Part of a small language model's weights.
Size: 14 layers, 12 heads of 64, vocabulary 32000, 90.7M parameters.
Architecture: rotary positions, no biases in attention or MLP.
Training: a variant of SOAP for these matrices, 981M tokens.
Each number is 500 + 25 x the weight over its row's rms, rounded and kept within 0 to 999. Layers, rows and columns count from 0. Numbers have three digits each. The size before them is the row's rms in percent of the matrix's.

# layer 11 attention key, 768x768, rms 0.0755, rows 378-383, columns 512-639
110:531454519445522495512503504515478511516505495489521513509550473520465481471486513493496460417485512481525425494531484497526489488533485469469516467512497519493512511502511516494483482501516500491496493471514485491492527506498508465517540501480517529526469510485512480459485497477499479475484493502504481495511490426506523497529538515492481532507517530521504486512503496495467450482540
110:496510468512525478476532503523503459496492495517530493494506493531537527473519547485512542488454461528467532509492503504479467471490505497505499535514471495469480478502491509528509525493492502513512523546498552504473484541531459520481491516539485482490510447485520471492494497493532484477539506522498504506509536518493457507486525501453447506537515529521520546508474503504485488495477
107:498476501460483498487524516472500522535498499521483447518484495504472517527540542540540515483546516510486490501524506503547508461468473464553503533476515546527505505481529531500546527512484478470524527448504503552484522512468520544511474473463488516506534520506494460498539501482536498532564506496505524529503474495517485503481505476515486485471512529518507469501474543520487440492529
114:500503537495505487439523525510486469479478490516533472528496505472465517456479520503523503465482534528497502489521457509509477523515544530482519512497518564501502465521506516530568532499463493499499463495521495465530489493502487502498493505515478499467457517519478458520504507570530505528486543450518528532536502518516488496485515513507474514523558539480507493530454488521475487525471
107:494469503466458506535498433548510493506456501493490490525504503462465500486448512491468458526498535512464509492500516457494501527476505484499484515507506548496525533480518496478516480487469532489498465446501500524493501537523463512498518488497528488475493566465493486514475469525458501554479500460496489516487498514538523495478451503503475499485496489463502472542503564500478456502461
110:478541514494456522503462469525500531518474500549505481496460490495497502487529484507461527509471487466508510474508528499555523534515490452514455481483505513484480504509483544494523493461476537532496446429490472522517489442465513494497503536536518534496482517512458510525506477464481471463464461493480509437483517537510478484480471510518529508490521501494498483476517475490481503534502
# layer 11 attention query, 768x768, rms 0.0765, rows 379-383, columns 512-639
120:555507454527493526491533540500513562495507513489454501518500493541508507482527528503500458463464471525486506493539482516537542521463481492505473495465495513506500483507470486507540517455531495542455562473493546519533504506466510545500521521488532491492483538509485475507546515491469504469499495518478497486489456512513499533499502511524490485480445508500480492490484542474476451481486
119:511486502464532528491518481490530488549473503510498486441505492486472489509501497499483528503512533487525455509526476524522538503477510478442526528523470469523532511529520536457478478516520504494481483481513525505475459536494444503520471477473490520491521530499514519481517523501526529470506473548492499459510529511478477486510523497496452518514530540536462490465471504512511481484509
117:484467506453510485482479550462446501503512474474498518531498516536480506451502492469541504527523483500489538478482485474511496523488519471551508482444529539497518428506473497503478522481494523487494459492494455475536513499493509510503528511495531536508503512452503459513512508572509492497540553520494498541473502501509483498466505464486521471459511524523489488497451487485504469479481
115:519496524540492544514533482489456474538480489485521506502525518497464518485490520478482442507500519517495488475515544477518483496484467501482515478511489496495503505474454464493464530490534559499514515483534528517475477497466465487546496512495490509466468481481519496526502517453492466493507530488549492509508508492505505515511523449522505509488500512492514470527501512493528470476469
117:470491500470464501503458507483507522469475508514507469489557472494455508529494512477497503496501531509490460484494484537535453518497446499484504557466495519520535468494481531481525466449510490506525483492484481472473496494477463529538474521533518529490487476504489490549501505492521532475503488529488536513466521493540537543473509535484507531434491502529515475482517442486506534501504
# layer 11 attention value, 768x768, rms 0.109, rows 320-339, columns 512-639
111:508491484503533490500540493494505497506464531496482487446480514547474519503484502484496516452533514474509508490508521522562511483529494487511502501522558495501510507494518518512495513523508552492476527517505504482523480443495502526535510476506462490525547495547522526528542522508517503481482481500496504531487488501530474516474491486448496517527472515508474531494517478504564503489505
121:478476491506528476481532514491473476504487518522516488515471484464479510498463519607466489501505482451527516508499492532500537513474514534491501501484473526518492489472505473488506504510508526517498507523477481483506508493506505471500513519480505538482493510482510512513483519488504545468474497534503465457526455506533514479508465490516522469497503507468521491492541498510559467465477
115:478485496540488496492466476508525482511453473454508497447497494457492439485482467510509479535512474508476491507504517456520510479499485544498511478496459516532507517516451455527558529476512478463500489470510463504455494478463532472526441491528497539521467454483526525505512519548524513468502505501514493520478514441473476526522477502517485466518529512534500521496499509539463470511489
124:507513478500518511467448565501510510500512511495471494506526487458512532493473524506495537489499555499543528507495511534478464466490509487485524507511452465477535530539504529485489524496519509517514473524487489514533467510491480519476546477467502452463544504555496521469420503499463514476499543435512468508478480467519471475505501554494509535540534470495482477500490472508509505466492
116:480529525500541489500487493522522508485440528508516503484509512524483503506463522520439524507507506510501496519489435474522510470547527479520519518504543512502479513410507504502532450491510527518533472492510471477530495450502470507509530439515497521544522488538499558484536479530497492502480508534515491515514452494479503526485490526522488469489506533510484483539529498494497539495478
122:483483483500520512526506495530506476496468503482542462481488479446476533509486461514506485476491523510514499506494499507499523534478536501493548492479536559485511496501530484491530511501463543438487493515491528515491515544412530528528527514473495523473506511509511495548522468500510526480522493517559488456483524444502478493477481525509513501505476525502499516512510517497442511499484
117:498507545489475505483505498479475464466522481500486503491526486480513513469471534490525529523533535523535491474557519499507526560460519489527511472471509515511551448503509492498484493484509486511517516510494526531522466496435503503430515521509512444547501499551478523474464554480504471478505543482508484516539502526555500501518478532477500481513549496548515498461517475488489481489582
119:490515545499478505475547522485515495496512494535474487561492457557497527467488487490496492489494450506509508496524497487485535441524543484535510486498498530473488516513471499457522489518480525494467506513491530493497495437525494509527500449519476509454500450504505484509444456474491487489514502540484511457534556566540562501515515528487456502518465506498513494508488481520522458498469
112:483533507475493489504492533493477484491452487525518485501442473475535481485486530548513502480495483473521491495496521479536519499496446488454504507511466482484509494530499521542470491497503487512458500511537510496487511503533451507485533537536480470511482522488508455545456530524463538504500519497511542469513505497517491508539514524525515480500445487451508503498467509505444505514500
118:496512502474519479484542495513485508569494538520467494467486498455483470506514511490499457511497521475524518491531501527519499511499529483500515475475503468503532498486493501523504561464478518494543480509475478485512563473491496475505541482511503520500550549519528533498489525494488517501509487482524528457495475509452468503511515515466493534472476507507531458498542468469467477529480
112:500478514489481472518481478504532482527477493508515505506531499486489492478464488516537527486482471476516544480511465470465449516526462519493491462512472519495531502535541521493505496492470489531492454484506471469504500498499512489471507466494497488549518507498511499527513474496543461480513489548500470483487501551506527519506515475491470503539490499496517468529473483501480520520459
116:506530496513507475456474517510507488530478534484494443439504479470477487542476494574524540497537505446500483502504443470493548515464486498485495539490511481510531496489457477510486505532537510523535490548502463511502465497474497485476552540508499512495477501477486458505497532501482492463488483555475482505435510523507505499452506508521508495457490513522569480516492524531473479501515
126:456515483516531517490490490513512470492501441470488531511498456491512525445511514522457516500476465480477474517474454508533500486493523506492478491525483474487515505470523484521485509509485489494513478445492512520489447540470554497470492555530537557500533503534506506452498511510506479531506500474503508528486478504512489477468516490543511488485466439536485535501515480505483467526514
114:507521517495467508476539522450485495509474521436536514518527448527508528515545539521491511516511523527505527518507484478530492496524489502479458520519494476495488539493551450508485490465493501532473526491533502507470481476488499497537506507502563463495510510460499490506516546505487491547485468508509530513518480501498525555501487501487541514491498505467531478483484510512548536535557
122:484530533476492504501501465525518542555505476523493530465475511531485474531517473494514553522490487481492510534535483466491504490513463516514500484465491528453468479509459493523531477541503505450535492461479496504502471505490470473483515473555477535496502469453517491513562466479538484471487525500486486428549497540544501516511550473472509489469474523527528491536483495541452463511493
121:524466543549517505501492471483522506479474506526507484470484515535461471522497513546485485511526467517515493509487491522525497459488471528538515547472512509510518487474511500547494487506487523526489499481451485526520464498504460499505450487540489479487511466506478434498483493522534520532436511493461484507490475519549492531501478530555487476455474534505471527528519481533490526501531
112:520539492518490509504489513455518445463512501496428521496479512539479517469511492524552505520531549496530497520503478500483485516507505499503482510484525492497507491507508526521483515448482494512491464532517483542523532479554562510501461496528515435508487457490495461481501510494478486522516495514493498498552502518481467535481547513493498463539478491514489453503505484499479489484491
123:495487517500453507479523522511455538471489521465495540528496530480485531499505500492510511457510541503472506514548489550498467473530502507521562508478507493523480484529499500494483523488484511502489455516504481466524513525528523509498513501506511493489512483505525482476548486513479523505494512519495483497561474477480512532511488496540503536510533480495518468500478486493539521463491
118:449499506513455508497475492502504488552529482489507514528514514483484458503428493582509495475485470479470526539540494510493537477505474508527503516523477482497507489551487493493479486523443513549514441468500482494512481542524488546509512508490495498459510509527518506533490493492543507508519488507488535488507456468510486479478514502486512485506526528505518464532515487470517546514482
115:479531519498479521542477509477482489497493512537500493518511491513493522489507512494518480496523488464547507521490506492502498500447509500499522514511492485541493515539514532494506496489486517471514523474510525478456515547469493489533533495463509497520497518518471510507507479507501505530555498486538535556503520492524488519531488535539441475500500490477531513488536505479465524475490
# layer 11 attention output (transposed), 768x768, rms 0.101, rows 320-339, columns 512-639
109:549476506466492506497490512501490460497481486520500498501435522550474467502510499490494507507494490478498484504506500514468456515505497527519467490472530526498470486501522474429490506533507526514438518505512481487492484552535483451474448497526502479465475553495491528484465514520492433499535521470502559549486498460491501494525482502500444515497499473494517483541566490520463529494524
121:504482484481518514472520528560522501503491494449518521525494501468525534538506488512466527468533522491520469542531542470494471504514559508542518524465505517511472484507463532506531488511516512517537540466458497534492515426529470513490507509516543492515526480475484462527465483498517494480461477487497492575501537525496481425489477550477492476469474497480462523467503513477499522528540
114:517516537456547480491471490484479473505551491459542471487504489454506487474501506514501489471553477480448499456477487471458496494478515506458482536500450497428520505474469508480485492506516500495496488504490515476450472501504499533463465501523497483540472498528508482529506497524473500497491497511538509477477534505492479516495518510511549536520518484483513459478492504512514521530519
125:492495506498545533492493450472507527466469526512502490503527555516498547510474494531513430480495497522489495489498512517505538532508511517513513527530563525524476498524489476495510549469499526512469496464507517502501494481520490511518528527520524540469504479501462512474478469475506454542510453560530475543499507530504498491500471474490478479492537493515544539467485474503497452495467
116:502545512507497547479507532506506469504474498510516478512512501502505469481486529498534457475495514508476517449517491426504496498500497516454505525513492540498504483533508522467454454535484539495507498545486496473466466489518481511500501450497495522453473505433464480505501488515451514521493496548479486535530459494461514475500514500489472516491498522523474487492479505502483481494552
120:489527515505521486495473475503470535496480525488507494512474506525498530503519513497511482500488495512518525487502518493494512454491501485491495502509469462472477458534471499444496476564495457448489507541475464489533468470508452531443459466516474506544540569516504533491453488503476484511504491472510532406457507500498512461520546486499527490487541437475481485511509518490464484508487
114:501471491480502513540509510502515497495495484500500462478496491490512499509467492444515470483494467506528501572502514497490474561502499494499486488485539509466513504513477488477508525500463517496481483515561507467531503493482536488496505476456519526511496522495487494465508493517549484492491529499501462541514530491498486510469530508515494480516536541494519491519531483476532560527515
122:492514515504493499527446529523483484477480474531492555472491496473520518523513480503535493485495522486508511558502546511515494517524541501463536509482488498502557474478543479488471510513449518507530492512472489495518493477496496469511464478451494473495490560493481503520485517520536538508467483489491531555482504497498516482535479475498527513521456492519528490473487512471504484521494
108:471521495496486482496542480522479507514541488533505483542504482506501475513525478490508504450483547482525535478506507486488473502498513512487526441513483520517472504485501524531529574482457500534532510513492492466549471533492487517521526493495485472504492484500487515543474457495524509488487455491496503506488501501486505498506474494529457525491540505502473554487465489538463481495529
119:499485516514528477481499467506522489525546503507496512507498509519518529513511520506531494517436520467519465533500527539438488492527514484509502512535525505473505490485520467520515517470508512484477540491494514475523520515498512468481487517504529515480464511504501514516501506532479512482464492534441478546543528509499500494539524491526515519493518416508493531499491521525512489514422
113:512464514474516542535519463457483492508508515485483502516521518510521514470481538523522500509449504523482480534460537480472461473550555482466477507478514465503527477487479496474480484460471467482493463483489520488507460481462512481441504499491533500520461504513502513478473473538521507502519486523526496501469500488526531508515474478482514516510450473510496496492462507517469548495498
118:482514505492493471557480510502470502518486505491478499533494523496508526484448529476502509507516469524515492534499525467483465484502515512514497472463483496494502533519530455506467506484494477507530479488526514518492463478488458555469465477476542463469500475502520538557523526548533465525508480473502523466530495513466521466512510528480524468518498477498467478479493510543510466508518
124:521497473467485546470541522513484446464510484489499500553503455487462484483473468500471470473520532537490493538474543476483559514450454473519488526507495559475534499476483430474557485484551523504517485472494482454509497531505465528497467523491463460511461497495498509474515541496501497542505519529483524465531494531517477484471473486485469487555484491516510453509518519508475499496515
114:479504451498507455502484496471512453523453451501482458524523474501515516499504514485523520482562486451506499528453501496563503473461544548499506506502496492494498501485495496534521509513503508483526422522483514508497474503502511490494501478479519514527503496441480519513508479428527470505515516521538532495471470498492511535517515488481474508498485520504529547501509502504488461475435
121:501542508523483502518501488492475514476555527496500497518550483508523496467487482550519505495483526500502513499517537477504527485501502490538516556509497470499492483514514515472540477554506480513487501497457522469511494473552513497508536499473511506502474539538502511522466474536512538444483501534491543483504509511505530488521527454444511495546474522494528461503494503467492490522499
118:488529526520498520532516484478505498508492492470509500531462474489495518490520505542541502508516497471483463487510500471452546484515508495498483529483535489514499507509525468459505474466448528483479520475527450530489499509460529483530479467486463509546487494481484526536499487477512509487536520513532461520508495530512507481580467495492531499493491483486509502470500495517546509485519
114:494498500463512481493524499472448502484534492492499487499500480477487478481487446486529556518518527510497472549492495523456511471496521532531497523480486485451508479485519515491518522526488549516491499476496512494475481492504470492529503496498526503476521480490509491536503535519507499480491465460518506462491475528529508485516476539520465498485511473503479532499465481507522539498562
119:519492491499490473474452492517524468500495526499517487490530484471479497493515512538530449483557460497529508519489505485494549469516522529460518536526496532475489513523501512554538463501507521483514471510504508503449532459459565459517464484460481520528480512478496519464496470515525525537510474483494516485500517528468442465527528487512475531549465502516492489508524477460495442460497
117:512479470507528513499492529503489526513520445444504497479489507495509480452511533542499490486548477529500504536507517490490514534508512503464493521520549484482510513502531519510466501454534536573563482471524508510510542484467494524474485489499505495476501497484479528517457506477510468493545522474538498536519523548531455479479476471519504515504491529506482504491508463488484511479510
116:481513509493476482516481506481498548512484507508499501475501492488462530536489527512482491492464460507513492535490551462514485498513504486484491482528488477509514482479483506512464471515448457504476508552495480494548504482514534490486494503499481489455508470484493462515515502474478451495466520449464469524511528512507477473529521505504512485486522509528494468476451475488476511527505